config.toml
init_std_down = 0.00836
optimizer = "muon_variant"
warmup_steps = 200
seq_len = 1024
Each number is 128 + 32 x the weight over the matrix's rms, rounded and kept within 0 to 255. Layers, rows and columns count from 0. Numbers have three digits each.

# v: layer 10 attention value, 128x128, rms 0.127, rows 113-127, columns 0-127
# o: layer 10 attention output (transposed), 128x128, rms 0.137, rows 113-127, columns 0-127
# up: layer 10 MLP up, 384x128, rms 0.194, rows 0-9, columns 0-127
# down: layer 10 MLP down (transposed), 384x128, rms 0.07, rows 0-8, columns 0-127
v113:118139127122163102126133130116124095151168126155121130153083160151171082159074118069143135094098105128127100108096149107108125139109158128160141186140134132130139141112132109095121158082152100145110109133090106135179128120137098178117088127151095077114101137143117116152165073099155112139165091124141078075133161117156127142096112169123133173138102124136132150163127122176143130148143
o113:107102105105090150136139152152119103124090081110124169137167124172093127103156119155175149122120180086142163154127106146147152120127150158146129110143137088169152162157108114189089099184081152083160097162109162107099095142080158112138135120110107162182146150140158124129086179153082138145054135153100094122155109116104133121148090079121135121180155137116127120106129111070107092142082
v114:127121175142133118179117112119162154102134128124108184131223100122114125088084111120144144147104144141105084157125133146113111148147141135122097105135118132130099139105107214087095113133185161129132119105159139131132099133082144108120154073189109120137139165093091112114111094125135146123098109116110148128085131182127185122171102154125138114103122161160149127172159150088084095096146
o114:070133137114106161127100118122110147092151116168131031168071133136143131200158119122089143107144169130125173079123112130121130152100101142104144171149115115121160149126140132105154135107098106156108115114127165143134168107168116084147143141119105131083165137165113144100184143116077129115115124149136130171138133122143104129107147128179113134130152113129108091079179110146123108100143
v115:144157096096166135059134083147116137138131129114102135157170138166129075099131131118111167110129105172104186076136174097092136122133104143094094134137111106137145161150178138181154087090168108143090216195126189121172120122143112118096144124133066145121130121118132125123125153081149164162145147170117133099122120110117100112114112105086116122109111150154103138206134078161079140133111
o115:115108163135140120140100150099070122101079129110154109090131152178102130152141151090199150139168098107119120170136102173160127117140167123098160146110132120115139158139119112126078183127093114106158118110127088094132146162086115130153040138096164158145123114134136112124078092128089144111163131133129113152182116097114141097118183138185090171107120107100166103133150130101114138201152
v116:169070129154133127087141091194140157088153047132140150088149120152124082188116140125147149159139105147074103120147118093126136109112080179128131141109163051138144131137153155102126132053141112147129106134153113151167118124093172104099074155126144069165135179131175208145103112163114159131128128129182124144118128160094080111084147146152122081169160127089122117094097116093167112048153
o116:129135137118079163125146105062179113177148107144133091145125088061121116133150120192122151052129148083144120159097111154085163082109135143117148128126173030158143097166098133162136119188140097089127141148118134130137142123150118172136176078140138145154169071180085122150137108125140108109132115084135160111147145108118129125138120076131176133095086095170177090126152124124110137166143
v117:171168062128118120106154117107118157190192144162114123102137129139138081128125155139094139116090135126117108137131138100132146143157124053125142180130129083141101112145143080100077149103137145121137142133156182171122090127176120108093133118113157151141143127158164122113105112126070167102098192062140136163115148129121130148123070146101138120124131124119104137118123123108105118154157
o117:121094183070127126144071134112190127158145121101132106140091142105111125130086090093127150110127118119117159106116175172141104119146126144111126129163142102165143101157095172118118144111157147111096122145088095118088155127058138151155131117118163099132094144147108112180171158182165085097147125111112142079154141160141129120130189113122131122174077129156139076142112122152134119137125
v118:142100164131140152098105182105136139142146138150118113115102168095150102142142111091107103149116176169131129186078205085190093123156131125108125128134108139174136106151098156133133110138140168143122080124072083174144074077103129124169106180158130147127134095092157103102162127169065149138160159103124102122109121110165152134155131136109059097158132078130147131106159137121153074107113
o118:131078065146165136191141112113166115086125078162067126113140132117148152123129137183110120087106138102130141092180086154120149178152127153111155086135146135104103119105130138151124123106096122077116125151157160147122125188176115123124172067128102102133143119166155090180062131123132107102107152149166138165131138107131156128135099168113127133163109130146129123156087156142084155051091
v119:092125180133115132127148135117097152121130130094175123200108116130151172126166177103155167104107106108143163113120076103109135107173110125084163114094151115059083127165114101126115136142121069133136153095137138177112112102120117157151130169155116095136107143134101162140124112127134136101116129166127142179078116157164138121144089110131161134099124153134136151106099128180116065111147
o119:149135140184107137099130126152085114151130143138128146102090127139143112136086092144126125119117145148143111110160166165156095147139148080132104120166147111139135153089154112141174152155156133135159163200121171153157103097132128101154121118101132142093109094164120100076132157072104083122122134083199133075155104125098102137144141146116099119150135086115097109135121163107108156092095
v120:131111143126079121115154137102141138153174138164133116144122143156144101108118144128123094130154107172101109158176118099103175116100089151075121141155096133103149112184140081094147124077162105106178124179156127085104158121183143148132127109117138055100090121152133154132106098163155108173162137121095161115140128101120171152165162142093134117149166194137127094141104149117069089138071
o120:131157085147134095137111159132118129123118134116206087143142116122125143103105118128155179128095112060146150157128123155138074100137129131135134148137164131106125158085111178114127091101142158114110092129110112128080118132126124161127108149132096199125149103123142107123153164102107132118113084166202108129145148151136096113101156111102107141146114116124139169131139123090158146098188
v121:096156148104140119090151097164127112133126124115174129099121160165121113077104076175146136099123168130125189174151154134163081071106164102092169160174104114155120134095104126110157128094096141156134118105178077145153120131121143128133106142125104078088070150167137112158109110158111134149117091131114111126143099190163102167112163120115115136090104127147168144090135103092151122139105
o121:175105152156097122145084164100124149110116092137121122134115066146141148161108139110174156113093168107185099063133137142093160124156100146148124127088118110098133102158137139116079121135120156093104160165114111119130118132140147148158121155064153160141129109098115153126174137128142126204129169121152147112110093080122109112124057114160141090161110152150122134138172119125103130116132
v122:114157141122134144152097109164074078106106138131180104146109176132147149121114153140133088133051050165052131166141130141160117147144156116117150121122166101092148103150128159125166050142136084123145149207163098123149132126138112182146135083161125148161147157125113124145123126091136070134103147097116108167150121121169098135132149118115156053150090127139110110115089166112175123170144
o122:148108111082104079108178138102198128170091152131157118115162106172117135124159102095136167087166163084166109141107133094138177123096160126117119091129112097168093128142157109119118153072155127202073103150146149087068128109093194100133115151098116143165106067127145143081122166122159151160138161179131124048142147157086111169124122151115098136118146085152150153146153133117093146072136
v123:164122115159145132136123139109105145107190160187100085095091062195147134142133169111113124176130140109131124091132108121182153129193133163127100155103144095131116133082127121125124139159099132078135086131148138130094134144080202066070151079155147140147139125088077158108156139137112126143104125119133138129167164174083089177103133106116149147111128158150084175098119114145181108138097
o123:152132101098093121119158125114139123159139120141161169156126121061112114169132082114094107128144134132106122157048123145104160135100165145159117097150125118144179100150171154135164144132191132136069147114119121110148148118103084142086101182116163112112145125119161146153087161132158117133137088110094102141084140145164153126099120100129138137190095131101136091083104115161094130173148
v124:106100110158145072142154152103165132103104094098125120113131179146112113134074150077058132174101149154162141133109128152151150105160121146154073137084098078125114118098128167088172163131172111134097112169162175150124105112097115118086115136100129126072123135116166163156139156128146153151128147147155131058131121101105157105111159145138195142110120152121149071144145126113085149147129
o124:107177113133111133174164138162085109162151096164104132110107091130153142144180134151144127071134117071111119157128144133116112113105095138108128121099129160105140125134086138179086107148125106145142142092133100152148150157097156076132094153178122127122168155146091135150098061128119135128117095069155120183108108161141113118101108141156122165143144131161110135094132108103175160154121
v125:117181062099152161069076126189097152164161130117141179099075135107135117113169135124139132133198145085139120121118141134124087147139086161137089135108086121136066110181106125118110111123197122126097124136202109149163114140123142149107095103142177163140123099140121121173131171084131122134137092106144159113159116148106135159163146122118117113124105119127133093139127138162097100090158
o125:133119161104136106162150120104140097089135085104101133124138134144118126167120148111150101148100168168119060112134168141148173126157138102071119144128137064137186135092106145143100148131127125132131166088095128109075155106101067152125145137103111110145150143123152136089138137144115129145137157140120118123136141145138106180090109025163083138130112161105145113108173132139165169185161
v126:079180121117101094126143106117159147174067167161117137148125123184168085132133138114107158110144144118172139145136149141158100098151116116111073098100159122132176115090119122102123126088111137155151112106100175173157136100118123113064109135121150130167059127161136097113073181107131149125153109132142121124120120162159145131118113111164089082143095144112137106105155096110183163115104
o126:152112167170145164121110138139122131163114064146167153104103087080103115129137103181075134115117090121129150083116142155098181144113133068092156139106125080095113135105130092100090133171112150083073114149134127146114110181069124107182161115134161129138147138147113140166129120153082129175117147091126120149127107107138112109144078148136173148139139152188122140176150126159128116103167
v127:134113128092119147093111093140130121137089215096095079190146096086119119152103112149134130163089090121210156101118150077116114125173111146145176113154095146125131130134115109134176131126154134093095139068123167123145081121176131133126148138121110149139149096188112109115082110133159234166152076151079107086090199097100095083145173172107167079123114156142150136173179127090149114132184
o127:109094139170102146124064095146091135139121133173142167083137156140066136162148158105092134155171130128141139193167087160181169115082186117106146157093142191180126176124088115101057139109139087086161199178123099130128135138156105112175070135139130117111165127106139097089142099125098083149137096140159123167116059125127145140157114155151098173085124116105096108125130118108087174092073
up0:104157159124182155161141103095119173166118151158130149123086120070083145159133187113169064099136104100119120174095125103149103138156136128182147121084129101118136149158073169121080136108124167147076123107062072153162124121118104126196070128135136115174162114057134118110122136119128102134156110163147158092203124103125131113089123111147111080069123147168142095123132128160167154147097
down0:158161104128142164087106129145112067136162116133117137134178144191118095114168102123127162123121177175091145114173130178119086122119103133169119080124132125095127154147119110083108137126112086089131115172150174104142137075104121111120180143134163099145110104180166147151225120123036131073153137119082079134072150134101149128116109129161143133148098135159148118118164106104064159121149
up1:108121154176110160148122121147081131112132132118122186141115095173147118165127123120134160150137149150121125104171115047106099149168098092163099074167147119077140085110096123193172090095103114115140145171134168186170100149166098127101131115051085153144127109102137115180090134130153121100091143151085133181181085103179140112120165149085116102149123127135201146130108172146050090137121
down1:139147127181096126150144119097096081182130085124109081195077072113140157092098097105084124137094172113160162126122065155095099077150158136150146127171140091144092090109123146134097186131117095179109150129161122074113170165103111152127134176121112152163158079127132140115133139153139100147101147119163105161100130165094137110157166152124130143125119101112112111206063109153147110192158
up2:143187183148124157078152122176085104114164115158132111118111116123137155063100152084163143116081109112085106127075127133093146178096109081087136106138169237110149088149235091117106139183075090139153082154151141131109116155138110161157170116143102163199096169102185116121148118150155083132053099165116162117129127156127138163121138105129114149100096129123145118000186114153130125132097
down2:135148160180080095122141165142125092140149119087069122146075150165100123155182207116062130061143098071156134115152185121113145121175125129129145117104129102129110119131163149152099107186118112173126157177110095153107122109124112146181149143126119124068150148083040156144183086119148110174155168087132109167130155101202106155069139074091116089103115076133119097114169133215089129087171
up3:132116108111125107152176123098149115116080117073085099144102125111160122124100187163128103193126164188139157109161132156143112093120149065092112115127172093107116089154112134146149111103104134121131111129100132168166177151133131142142101152099090119057101102088170149109147137159140135079093116200113146008140123136164143106142137213160159151133175121111156130141097151056132158125100
down3:067125133175097105145088128179116086128094131130156092158107125157177108104104123122088162094126126122129157083101152126126146135078110133150164174166105153138156175126138137136115144117155124162114149156119121103152123041158095142162170103075122154150120184159081144125095083121119074135113201092158109165124156080091077106112153107150116111177096119103103068138180109163198161129158
up4:131132116112103098135163074139137149162104166106131206108143143129148086159141075139116189124062157127093127108158188174131120116188090158148136113121079117157086176090090127141110132166132167135145090089152127112171116163095110157129087056141175094132093111078168145118128106124132204143149164161083140116138095114107108127092103179113117093082123182140204197115108018091054163185141
down4:153111177174126162096069123118153145139118173109119129115152119034149077159152140130091108112109096143100146181089159131124119139088138154060071113208086126146160114107117163158123110161044144096128065103078155123121123107174114133165131196176089154112234126076093085088160088132170137159110176108147071082128173189143084124166125134162095126108134167152154134134086147160092116117163
up5:158149110144122068184136124122090083117169101104137133167141102147108111105159050155145099101177131099122123061109093154180114132122000110124113137149130115138124100133116078109101105172139105128164173131163128112127106117140190138183090151164153111078149114122151186058111157163083144128134120150083153153193083156121104186122163108123166166129104097152148119078109125135137187183120
down5:105142136161111177093175145094127140148111103054093090135125127131136122099149129150139202141136134102127103100101145172115146117108129097135098201139117147092132146137119153128092144086174123116091099152113096113112164127132118124051130101150167148171120090216192090167133121117107116136206136164131158119123148110171147088136180061163100101089115075117119125083155139140087152139109
up6:115126169131108156143143130134107128110198172099123104151127122139137112160142171161068203092112132091103136063118086070133167150111095037134085119152100142071086165176116186124117151107149163166113130152148118123131084118103148125109120076156075162153059171148107135097152122115165151015109168118157161095094159156146123090192147084090183138127151129069147155105167121182125123167127
down6:182141124120104125106155151081134179098134066105185134109114127134100127104078133124132156139162103122111062124152171163041078132151190165109143150094120132162123141144129153122070088174124138118139173130151144166107123122132089134122111120090185146143154139205190085092116135073056133118111139113151124195182097120130143118097097158161105139143076130166137093125102129081099135173127
up7:118165141135140129049086141137133104202127110158101148103085149127164133132087133117160170123188091143154156151095099140147113116066117120077059121096154108178128096128127117178144180123132130107129124069161180124082112175131156149148097101162131132104065135130147135075160154134193180122169148146125094100114137057133164162160081131106069102139130163116134141139133158092116114112097
down7:121146132074085120117056176105070174187132150150183178142128106164141152144080138112135177113179068144134173134109126167162132109123147102042150129113143098196135188145112099132120107162134066105089143122061080174071120111145097124131126147152120117117164131141128113078169120164188099145188116119062095153056127124134091168167156163095104131180135127082125104086163196125174077109120
up8:147181079103114115138147128160164115164154148121095165078112094119167132110143119157155106140102154111128128178062063094095079165144145137143154159091057137128117153098127128150107092096196168123139123159119145151170150225139180098143142125089138139110077074123099145119151096128154088080044069147138150116100096067114172130188163136123093125176191109137101092133091132130086184123112
down8:184099107126093101093107134137114188118111109109155130173115104107116115110126165082112155110099148115093110200118173152143125142150092123185132116117148092160104096154172094138167092126191084064083189173184135117160179200138135147078100154091120126096140067138128128178159121161156142112131097132163135074096115072109113100177105203148095087160129090075117156112225156095098222098102
up9:230137159161077117141117093090128161161089118131081123155127130154137124151126147112117098141103114147141110144152121123139120143107148145085127112088138080107091090179087051107127146112089161152092113163089132142146154124173176075170174108082049156111146159155116135064094056116101128106176088045189156126164141171181060146080119103113185113138101117175177155088139176133135134055125